Part of a small language model's weights.
Size: 9 layers, width 512, 8 heads of 64, MLP 2048 GELU, vocabulary 32000, 45.2M parameters.
Architecture: LayerNorm before each block, learned positions, no biases in attention or MLP, tied embeddings.
Training: a variant of SOAP for these matrices, 518M tokens, 7898 steps.
Each number is 500 + 50 x the weight over the matrix's rms, rounded and kept within 0 to 999. Layers, rows and columns count from 0. Numbers have three digits each.

# layer 5 attention query, 512x512, rms 0.0801, rows 456-481, columns 128-255
510505430491478564417479523483451540503560458478551569495468475501520598512507472487419560422504517496476539486505461511506565566437460516510553333444513452450424443542558476510505490485466505475448478524512522432535484456466509578494492434449474554519537487536514479500478440527492475600564468495558479571488463572527571529580530562503502539565515485509553466481515525529546432453493
469445496419535436493406552471471483523523536501460487521511450521417531520426502477475526480523504471465520495538528462522504436471480422498500504493464490520458438452514499547468524487446464555491493474555509496507457426455513410471506460516522414487458398516514452481470468525480545577471594424458489534497438444425473447512461522513469467422489486448556477527401468506492418517560
524487482571481497457518511417406510563500504481525535567593455406475442509556494548510538445426539454551426530504491518516531481499546527487536496591477561586496510477449563556483553451480513598472534572480497488537564475502504474535483494523500539476504514547494497493527544518498461355456496530465504549485471561529482438487529514495388537478466530493563612455515604504563421604574
476349486497486517471509508500554537447439414456428559501457481456468483517441491474394454443508452439465475453535492441442508508481437519456470474472540480450503433531530551449508445482458499486515503526537518514463529528396504514552521486527531498551455527507477457434519513425475434576470438521541477528446510434532492474511490542528537567526576455437460560486444477430448488470457
525383494494532448477495492541584505475439502475504538477533552534471469483556504508420468537517508541494498532450481494550515492403498418486545489455519511502521529474533433425513515471497480448521563475377500508423594541550499433561506421490542466460467476533442475525493451461457471458533489482606476548482599519522410484396520427427467506510503424514525498465447434440474548575536
551465403525553552497481519503476501474448427517479494519533440458548538476530536544468454514504547528452452450504499587405479534470513475477516504470490476555475460510507455585498530543494531528511510560439460509530463468523554467532520539470589415486404474510487527533500542518494448464542626516552395486469537545430493533524536485445485457464540510472471536481503549528561454487463
581533450487483547524528578506544416504518510503563612550508552474398544467483426529564551552486545473512446501459565485491472513507508540498409454506470516509449469486395546480476551488505481519516590514443477525526444483441532537402502511437450532546385472623477516527500492559523470460436586517473547461517513486494446516530509460498462419498532507493467498531474486455571417579495
468485479507480470523453443543527511467586558549535501567463512525523565511504448428507426510443524480442532558623540458529464449605447570501474534530557445491547517524417482510559442455436454560549469536505450521514541486470533473594587479487514570476502477501558537476464452442496489523586559468549483558523403515441507515537515499489458474460427467437438540543513501543542447510557
400570440512447490492531529472449518426539528556619581473451590576609549358554468463447522524473623485536524429592457501475399508471429414538481498540497485486532497606459492565525447448373539584596602457524452597500434545454624428501431692440443481437566615619537539484576545578487501426507503389482531506548310540410458490532464529461445448431529543429630548579476507489491342450498
419560533427483501511459517524461553512472503540547548433517444540505533497613456503478482620481538516559470521512447504518467535467457401393455500530539544549415494545431585510500468527388437512601494527531549546530479574541562599484514576597506522516501572494495454514479436534561448514495500412578521470506457616462405517477448519479481529448461481451530524512514416531399537501472
438452438496529613461449491567490508554471539461530507429504430508432539467488434530476480489546478554513400546485467555459475514548504504560556513472556484454457540532590476500507454545551487542455450560499402498496494532513563442533536575530546380430531618515542541546448461497534509621514475467538550539558469508530439518572452599508504478478512533434529530523505490515471410571491
534495518451544506443480510581529464515592521467391464495532537419464481571478538507607486479484460581453584532528607465472516524456553568473526483554485620548447535471456551619454518461565589513511526482453523499407563501426528561457468495471458546534490477570475454556533499487489500509499403526518488516545516491495563538455513428526446576610499539505452394512552474551562553495549
476480503472449547477566529524590466564533442513419500575528485508425461469425438501502435465486536523527418526528520495537496461558440443405481501535527503524450547423493465472519522539457488511567497485464504461458478468531503500514421492516526494515557438586460471588473511437481461551488477524449525503521530498510517457537492552483543532498501530580526456497470480560552586535529
483514468464511516471512517515531499528444396472436589483592546453497459568572576516545616483524487538456489472432465496503537517525434414578459521542464466546458450410481553450471518474518571541451527407540560450439589514559506480470437522431594548553486466500473504506560531479529529543439463523519446457500514511563462532517493479519482570546411597522524482415493510529525551434508
381477533409523477522501557476424574561483474491475611500462426517455526557432481411479465465501504458546519443433430465549428422580392555679587422470519473531431428487563475524423421480522507509429426460475551444545494496463509513464447525456530517543560541523562562554501535480507424576545522569460578452407456510531484410589413489554480582430561575399601479461513516500508496518461
503441595471483487362520502593544449533493533478477492568516563524499381481456518515567502523519505479482463541519531605464550457506496468441452525459497501459505502475510470458486482460466560565502471471482460547494475491484471500412547517529503532522547455517572529523549535433473507527505550544536500523456528467459489454556571488509520515629469440478437444497447567528525453530450
551499596475499443441515461583540506556445501480450457500502529335404523521492430546572463505550487544477423491489478564401560400499526487483481530432480612535575507511590513434515458547566544622527476421475529515544545515560499539524460502483496542395465533426492534470505525586507497427473408547475480504460524368518464518422456525490536617500455528510340468495418541421488614453473
426464538508480426481446488510558400458480570479567523523510477433441442515463540447443377497513475413469481367446470506467484523458572500497538512540484483469506589506437519512481445540540437448516561545517534491483428582482481498425397525442596590527464443498537490615496524456429551521480461481578522521481615501506487529439471454542445554532485538519528531503547537424527568457597
455509461515554467475501513489474507558558512537453492485504507480503549445546445510439430504507520461577546457485585585523470480520500526491537479501589487489538459602448483441511392508467449484498520502492503473505527513443505523531525442396546486378628502496481484505439493473487518525460550520480545554509474520509400516437529527441503514394540557463470477529490572508466445461441
475470450489528463584473467475456519517541546498450508488489466501575587519570496490491533458510461608506467461487412574523519484551485557546499477476505546477539522541557547479491536473490449513440523516478485412524548440474533565537508511512502446576522495543448573433460530557494493517492437459501534520530598538598478506458494480549454505543529582470517458469537498495477519462470
403564439498433516538505446448542521512491493495558431468437551479475505428546461494444469519535503492479383492470534547495574547498453583481533506521527511486540509549503468517463528463576504448466424472504476409561402549504381546509529483446562536512537559516540522450509478467474477434473493527524459495518403539474505483445513560578575550478468523475473497554447550536524498536452
453460546462426476485533559539512491564547453469467561504522545530486514547403489540559487440557482486460520537516475485537551482522443529501512485443535553476374548313569490509506561565587524394484448459537543495466578473518471510473504466491459473485470498536481545567472532501512476486519528443401467500517576460506520531552482528524561476444398514502470432435539481486508535483488
525568559565432456564579580509535477522412549469541574558505444465547504585503557495500524445494528471499570529529589505515532494559428450492500532480470468569494493521539495608421579455509470549496538533471512517485624538505483491462543477470404539543477426550474423446538476531469484486431473406543472484493460603482520558567463455536515451550494517581526431430556527478530474487488
563567452501523563544496477492542456470562472545344544485548522422475434478505508526499429552558435427476476515477518517546455453461471497530487527441506599425538530505494548496529523497499501586599459508539536443515515535451560554570495419444549561586500510394514377570610474486447483451542502498452508481487608405540533551486441489578496493544423592547535513473422485511481598553514
555403571581474521436499486478597546463480504541574436450515539476487508500412509576475539454559387497615509487402539459489584483492567503509468480467506487444583576572485511513512499582480499432465522504545488602479485502425509582502580491469488570469512472466566519471491519443461583521464512537519487442551589552545526508401572489536490495525519432480466472483444491470472564585449
462408493485541506455493469517510584517494504447515523516513460475534544499484447445561452480537586490395531559526466491478464520537416459567481410586553539543466427459482509518420494491455488468477470418505515553523442409509437524584490448477482587500583580486496532527513486467466496552504525498436492563415557453525518547534517506585517566465591523495587556462487472510501574544500
# layer 5 attention key, 512x512, rms 0.0806, rows 456-480, columns 128-255
447529459538574466453474457551537525517557518473480528489471539438495510559531460485432451532496448542539479448497508483440529514526533479583498523482523430447495575507447500434446516548375489562424513434468476460554494465540539425490460541460525448513493435502424450491476456484568465444498522512457520515446446578460496545546458525491412553457529554495436495535527473516469484435518
478476502420513447497479523500521509604529475493571570439471543444497553533457608466455539465487569466531555507553516554549463496536458524477414482450554508513582552522541482551482535496502463468508670538522492466447462473478499492530488473480464420510393510549501644519536442506497536506458570490526536557494450497562486583491516591447473438575538576482505524590488509550513485488491
502466383504501469513602530532558525485473434451549500521483456457578413452595525514468553505449467516591407521439428583525550555439506476441507430593519462568468511462524495448486494451458416489445440545483470556507527445496508537530456568529465487505481531446495594501506582427604558450537470559569496562519559464533492492447484541504445521454477479497480513490547514449430540510509
475554528470460493487529491461516540477473497530497434417504433491497515517442505536497510551536492458466494537465510531445517473483451495521497530479500488452509433558530493429465481473532565546494534554418511453495519579588461452582569461548405447507467534462493549421505503493507500564524485474444484519546482470545536557538462445456473491571563479503498486533448443500600476542502
412457541441522394410505605471574482458462500456492480404487493470524528518473533376476456367481515502542492401477414569536455507440479494492525461513526483481440454485606457454511496491491580510425494522543542403532434498577430456476532462568492540483519539524565550413443469454579525506463512493558512532434522554507480575502453485521460536442532503495506481464556523456513499462512
511503489509488441520505579537593516414482504495510524423515476524497527588519373575452531560561499511499447471480486591479554500560446549566470372586445470525475516553527456501516566532495453506490418449395474456508469459466474504482520522400485576553479573575490501454461601517512518521472532464449497520561492522547464464543455496558482514562454468465502498413511455464498519559479
493538456498547556530491594520580501499403482557518541531460419444482523473558490507481471485596518504499513492490513397560484487523488467422529399452596519576547504527368532480549504505449512511516520498507454538507431480437483551480525436428524565454447536520531506549470477504395490562460521475576537504544502454476468502557527539420472482500555483450454486560535555502581447418521
501555436502512540453441534542498523431501469448518456619469509492488476466515475474475475542535561532593510515474500497533520463510495407489551515485570507459503477525421491498410442464489592483553510521490551507586503520522452468534586529464534593474579510459495416522427427499522433507520484441514546477461541514507473526523460488466565435521450473531520427560572450537529452557471
516546500468486513450573569555357545453559527502600465423459621496586475450524496543435508488491442512569491569503480462502492521483485489429473517406552545499520577592485493463488479448455509521496484505507554535548450511419498514446512513510507456488583465554493477521413518503561600468513533441542476577491447502485534478564491528475475412517499493447491494616434517433426533393478
430497550448563436509532588546483418458590493362503532411451524466546469480492493542484506526454434532540477534465519492520573457479510486484468573528525541445459520558539478536517472408449493508577554456497442542629536502455505465538468546512527427568504530542427458476496471577466499527507538456503524540494515462539512478528511426501506435477565513619534618546466503540464475574501
362540544508481534451525525517503537439558541523547498491556530422484495540538464555492596463494418477529513511405471559451490459546441468490486523405471517399475547566468502489406542428606533481445481530432497549470514576496399565497462445564543491544530504520441508528490503532505491576559424549631435473546434480511481523469581528560494507514490598484440471492455401465480407450491
559398527540461432440602523512520464561458444417504505528485442459548511532420501463515555560537456576531557542562505558516435465506449524480483476461453499579438478476493477412474536528501479537543450444530537509433482511541506512450442426533483491498564489446479449441523582488455510480476511513480515498500539473467496456489499455430560509564585428479555417548461512494539548443458
385500436464485506494436509493555490571455494551496461422519465530493572493480518538455447435454511537421494517573469466467599513465502477512432458538455569426463447466589521485506496546542434482534454404563524471420526474543526458531561580541482418426450471430459497489487444459471476454464492536542562466500530478501497525477546472529407580521486550516479478505547492560475493493512
522478444496500514556552465494418475493459538485582575514507499464496483530561491465485494507525460482485499508525503499451511475509436530542425465501442485548441493493564516433514507632550527505440560504539501491463418541459474476499516563548535470586474492568495433487513472448503460496521486536446508480520529472417392460468476453502559563534440545465566539619521428573426493509495
528507469523507520594530410516468546483456420520570437463525501514593535530495459505492500477465525458507543492522535475538571506626510501593457418510504440485414476543510538515504520471461446523503600454517497555480565461545522539480515454480626453530504416524599524481531506431454386505603464516514554510491466495407540398505562540481476515475456434451576504486480512515568414528503
522474474500463546489549517485409502529493493608487533570544507508457408523500514530464431459500496478479489456494535510435517433547429510436539451505475493452582548465436458593556518455469454559453450472525487531586485477593534507514474545495433527459486418442540555567587481561584459523426438521530492476501572537539444505533492469461539541543532484508433458489464505559421432464556
541492580515460460430573404494515471506466513525502533471515452458444534473503496494592434493408522489464420482597490506500517458529490509473468418543510533425532469545516549485515505538545586481619522443477518554496504464494499465471494531594450533430513520590545555432441507532439528506480416569396469594531595497528489410556494494481465500563422501497451477534503558476452395511483
453497494541503540485519512551464518508433557477519457539493513519550545500459417520387438528462482475467442530455468509534412505483571503524452462468477526549555434540432563512530528486473472483549406521462529560510422540561485530445497551481485493448463542488513538483434495518498493485529470416541471402529549587466439475511567508474454509497491500456447503550485531431489494412541
466511442510491463527517567516481511550575507528445535491559455475594631511523510552511509383401421471450538452447531542437518553547511528576555507592541494484482502537519515549525468507472527489510444564526458497399479500475457560547489471492499430449543500466492410449437572471460495470483478520429481562431472345413577436497476480549484529506508520468505498488499458486565484463409
520520460469401584434456461447524521511488465530469588507439452520562525486499501476537465498497479520523401491503608469526530536544437523503494534482590574453452464516489477546452537514535462550518425507552415503440465469438543549519496505425534479507572481472522542495418440504513436552512493517503446438676525475578475390419486511530497517482468586423502549517493487487551457495465
519487457630577530464500465417426470580448551495563499516464459507538376488503514478436386548564532451490402517580473487529479473436487405561581472537554484587542455454463398514522412542531424475437499514555451473496521566518436572510558493400414510461454518524518562508505490414473510434459501434525514502557463591442491517526537429509517476460502617518487510525504525461487488477505
436536463486532482497541474523481498536479597421595497495505478468504517538480426455588533484468576594500559549473493509473489543567570456486460489518468484460483478468511519448540561580481432538490500506449466537489449597511466517479525474449480480517561535467526581531535458518510441475477516482434535443512497446424445500505476518534527484538506508500447398443480500478519481541496
522529517495538544452467424607543520529489477535531483494394590443430466595496500474521497523470432542464446626455610557534486491423502542512447485521510469595556530456434497467559439471573568535404532497477460552503469564455517485460495571505504477405509474485505467545520497536477535535540521473542536529574429537493431428508486538497515532461588547456477437571465517493453517463516
494466467516454420500473466483521463460562597510461461512494467538497444515572533477441475545463452483458520406425456477597487483571480535567526479491456544507555471472597520462463454469547424492523507514502479437459475505557540452553461457603534544600485527568572578523579517523362372538465538500578474529492528369472569482506516514489452543488392542479482499440511480469537423502558
491519489499456478460512455457462461516456496546389498492535486593524545526420438513573542404430464396480406485478412581419559383512580475510576509506488547509539534430415543473454526619471464435493480525541515572546446455462450490530507432517518500455513527484515547405412516468524496480492504437523453480458526483518541453480559506500481448568524541479441495475490526474471547500473